config.yaml
n_layer: 11
d_model: 448
n_head: 7
n_kv_head: 7
head_dim: 64
d_mlp: 1792
vocab_size: 8618
activation: "gelu"
norm: "layernorm"
norm_place: "pre"
norm_eps: 1e-05
positions: "rope"
rope_base: 100000.0
rope_fraction: 0.25
qk_norm: false
attn_scale: 0.125
bias: "all"
tie_embeddings: false
parallel_block: true
init: "trunc"
init_std_qkv: 0.0229
init_std_o: 0.0
init_std_up: 0.0229
init_std_down: 0.0
optimizer: "ademamix"
lr: 0.000406
beta1: 0.9
weight_decay: 0.99
lr_head: 0.00527
grad_clip: 1.0
warmup_steps: 431
schedule: "wsd"
decay_fraction: 0.345
decay_shape: "pow"
final_lr_fraction: 0.0
batch_tokens: 65536
seq_len: 1024
doc_mask: true
train_tokens: 448200000
steps: 6839
dataset: "wikipedia_en"
Each number is 128 + 24 x the weight over its row's rms, rounded and kept within 0 to 255. Layers, rows and columns count from 0. Numbers have three digits each. The size before them is the row's rms in percent of the matrix's.

# layer 8 MLP up, 1792x448, rms 0.0432, rows 313-334, columns 128-191
097:093099162172116125157131144127102113135117139119127128123140122120072074124136151116126102084158144143134096145151129165130160113116119170153114094169105140128111134154152119129113161119149090
107:128118076105109122115110142098133099121146143104100134141117121128118145112180142084127095113112111125123092123116156120163140152119133156098131116159166118082139141135115096146139091132139111
110:123138143144137130111109144083127121148124108151111134170126132104115115145174133178151095101148151150183157143110134145116120123132125124127180150100128136132119135120112151142112141099155115
105:124170155107117122133119124111135163139101101142120094158098137107148170116146130120189112167132098152166131128113123114091109117112100154092134141145093145127078114099130166181130118120150136
099:125176112097148120125156112127099138137116119104151152148156055152108103115167083153124102090136111124140120133123153132102131070099133150117119150129081143157173123097137097124131108127095150
100:153115145144136134130091128113087150142153155171136129119140132128063141132132082166171110144111108122103134129116162151123154147120163157120120182132133134138145148155127141108086156135141155
094:121076134156120143145123138143140118171127121101139172145144126105115137106145128119139172135166128174125081132089127099094134159106153144172109091153105139138134142148126150089096119122163164
108:160118100068106154161103119157182122097161165138118129150123083122090094121083104101109122126071170150091149146123066101186145125081115093160138135130123130112166120161120118115115145125079141
091:132111105084103156150183133110118114110151124099147109119143128176080136092122138136134112147141150138128101108167101139180146119098132128121160128138110159114135124125099103148116203139157119
097:112132132102128099144158128138129179151129128108137108122149145124100176078185117130106139116099116156140150151129096112149098161073155179113147123134100126126106126099107108159092112142115108
108:118152109135147138112140147122113095080167171142140112132103092111141136141154127131114094126124128131115094150132135130154142176087142111136125151104141116091093175119148109154127133128121155
101:156124129085132114098171106132137145188122148169119114129065147105129138165127139139134148161112099157141087120122100113126113128142154179098079179107089102131139094125192129095158162074157116
090:113123157146116094190101127142114135115147125098096113177174148132172149142183126138152118135101161148106122143136118146118114127117153117101105112140112119150128148146147149109053131150102161
097:126128126136152077144094108144145169126131068074148218101131146133111133143108118124135128101101100137134130151126106150093102120121146153107105124133064127120110114118155111109106128150117117
096:125134168110151103144103097118106147149165096111145156139099145137089132130115162094122110111122136163111148171136085151153160162126093135138085153123091098124146135149139125165143130090152133
097:101091127119119135116127144144110135119185166128099150110136129115149132100116124195147146110134154118092084134093104168116152114156140161065114116106111142140139108097099181098135149123136107
101:157112107121108097135099134098128132105128112154107138119127171143115163095185135165097073146146152108123155147127149093116134120132159105132100115100116130173116164137131150193115081138102157
094:137125110098085132141086120144083112093144148158098155128127113162115121130140106142125113132145170119153138125132112132112152106111126202104142157185110108145136181114125129143102173143131119
094:150200143048131120142146123126147115173092100122159115123133138159113124156144091112155114101096122158156152132155120148186071144153117122144129135149130106143138103185086175141126108121173081
104:161182062114128156118146139139134090138125144154140125130117096116096141133134095112101130128128157101115148127071146109152106137102124079160159134107128168081123142064097139148095119085100118
111:138127117139123094136137115143141144132123167173129113107132115153129124119134118154114106159126163125123112156122113136135154130126152135123075130156108114128090095167153113137150072119137179
098:113137093142133137119106163166122102144101181154103155136086146139104124111182100145130141167138128154116139146157125109090128102124127163114112129152132033117156143136151163086148140112111091
# layer 8 MLP down (transposed), 1792x448, rms 0.0448, rows 313-333, columns 128-191
095:115115132108167096143135151136160158124122114096100141109132146156144162051143156152115165136083100138168131141143137131146148148104119106091141151110145125099128084121162095101130124107156129
126:121090125129124125096141156120118107114122118131175144151180141151166184112124156107118134125120130130140039124117142148110185155123114120111091114142176128167115152156134072175137099144155082
120:145157163115090142122146115106098140119139126112163189125131127122133134154175088100115113145136122121155101119150134116152164134120145107115142072115130099150126138126123138167115133130146099
087:171137120165141143122108086139148104163140169117145164135182134104122122117092097134086145105124124111137083119127106112113113106159145135137119129136142116174151117159084113096137100096118147
093:174122129143092139157094172163153095149112140137130100116149118083132120131103113171124087100108149121130151127147138130112145121137056130132159113153138113136131120102072111117133110143155113
093:156101144099124108146141160143121137141120159077136122140110133154095155159131141124126105111116131140107138108145127093170133136146138129135146081131139121139113131079112154128136144090133056
095:111110140131133125125141120107162128140132106167075148165152132112142136126188110185143095116100152110125128147163125147138179138086094134124125111111155138141161158158111152147120117116121145
117:104099123127199154116153146145131135126083145149102185167152127095130129131116084175144133113170107128137118157140104121138164132142147130124164101094147135103119179142113119112134155142122145
093:140124150125166066117151123134153151151122119172117114122130126115170154176113118138113116124087108098093150121134196133140117115125120123126141094132089058149102141119190105095116135134109141
094:119162125125128141148155146147091121107140143096144095141103156166147147137141158092164129111123137137163100107126103168124125151107105120128116106158104106138151111099143102138121193125116129
118:157103127121111140128110122151114116135177138110145136134116121068080130098215105128158163160119135164119103149099139193147126154136133134146096097137124141165105144108127146138143120142120165
097:115128134157090100181137137140083092094133068070164128163100138136149100126155141107156126108126159140139155141102144144158127107155132167133123111108166101119103101107083104114100107144133128
094:111143143105090137110128108157157064117138120128157116100128100160126101140146108138130123141140160139151130148144145118119127100139103139108081122174121107080110142107154126155167098167112114
096:137165144124121135099175144113098130118143141136118088130106119131109134100120096101109114116170142136147120132150120112130098109123090140123133136125162093147119141145130131163138139104119163
096:130134160144124099138097123153120102162156134125117065121084132118114131156155130164119101121147122103173110139114136034121137119164135114142144102101086108113137110129137104098077124173132144
093:117143132113130137121136166152120127101130155077136120148088108137161160150135106141122146099118132145151144158131143195138137118092106089142126100103131111157115145075093095136126081092093161
094:093097130107105108124149097151127118106101153177112136138141160098130130107123073146094104171088153127140131127125118117087125122119130150107164133141143174161139188166102105116128109077108162
093:158052106104130151120154129128166108117150104085121170139144149140108113108094107139133079143128147085129161088164116136169148117065145147150093127159165108128141130125136132149135185059148146
101:110137122159134119159129118138132135116161112110081130144173101134139126120126101174134148121161149166138153148111136093106145113152144152105127137092118109101154123106130102066115129095092166
099:109116115071087122132121124148123146155130133114105130121157143104090118138178122176115080133197119097128116098091157115131097087144115156157127122141132133159114108153159141095183134114094108
108:147122147118118136114125135124134108124178084125154119133127135093138152140103138158154123097143108120119130115119149116190180133124101133110151152126124149108150147066116171142126157113108073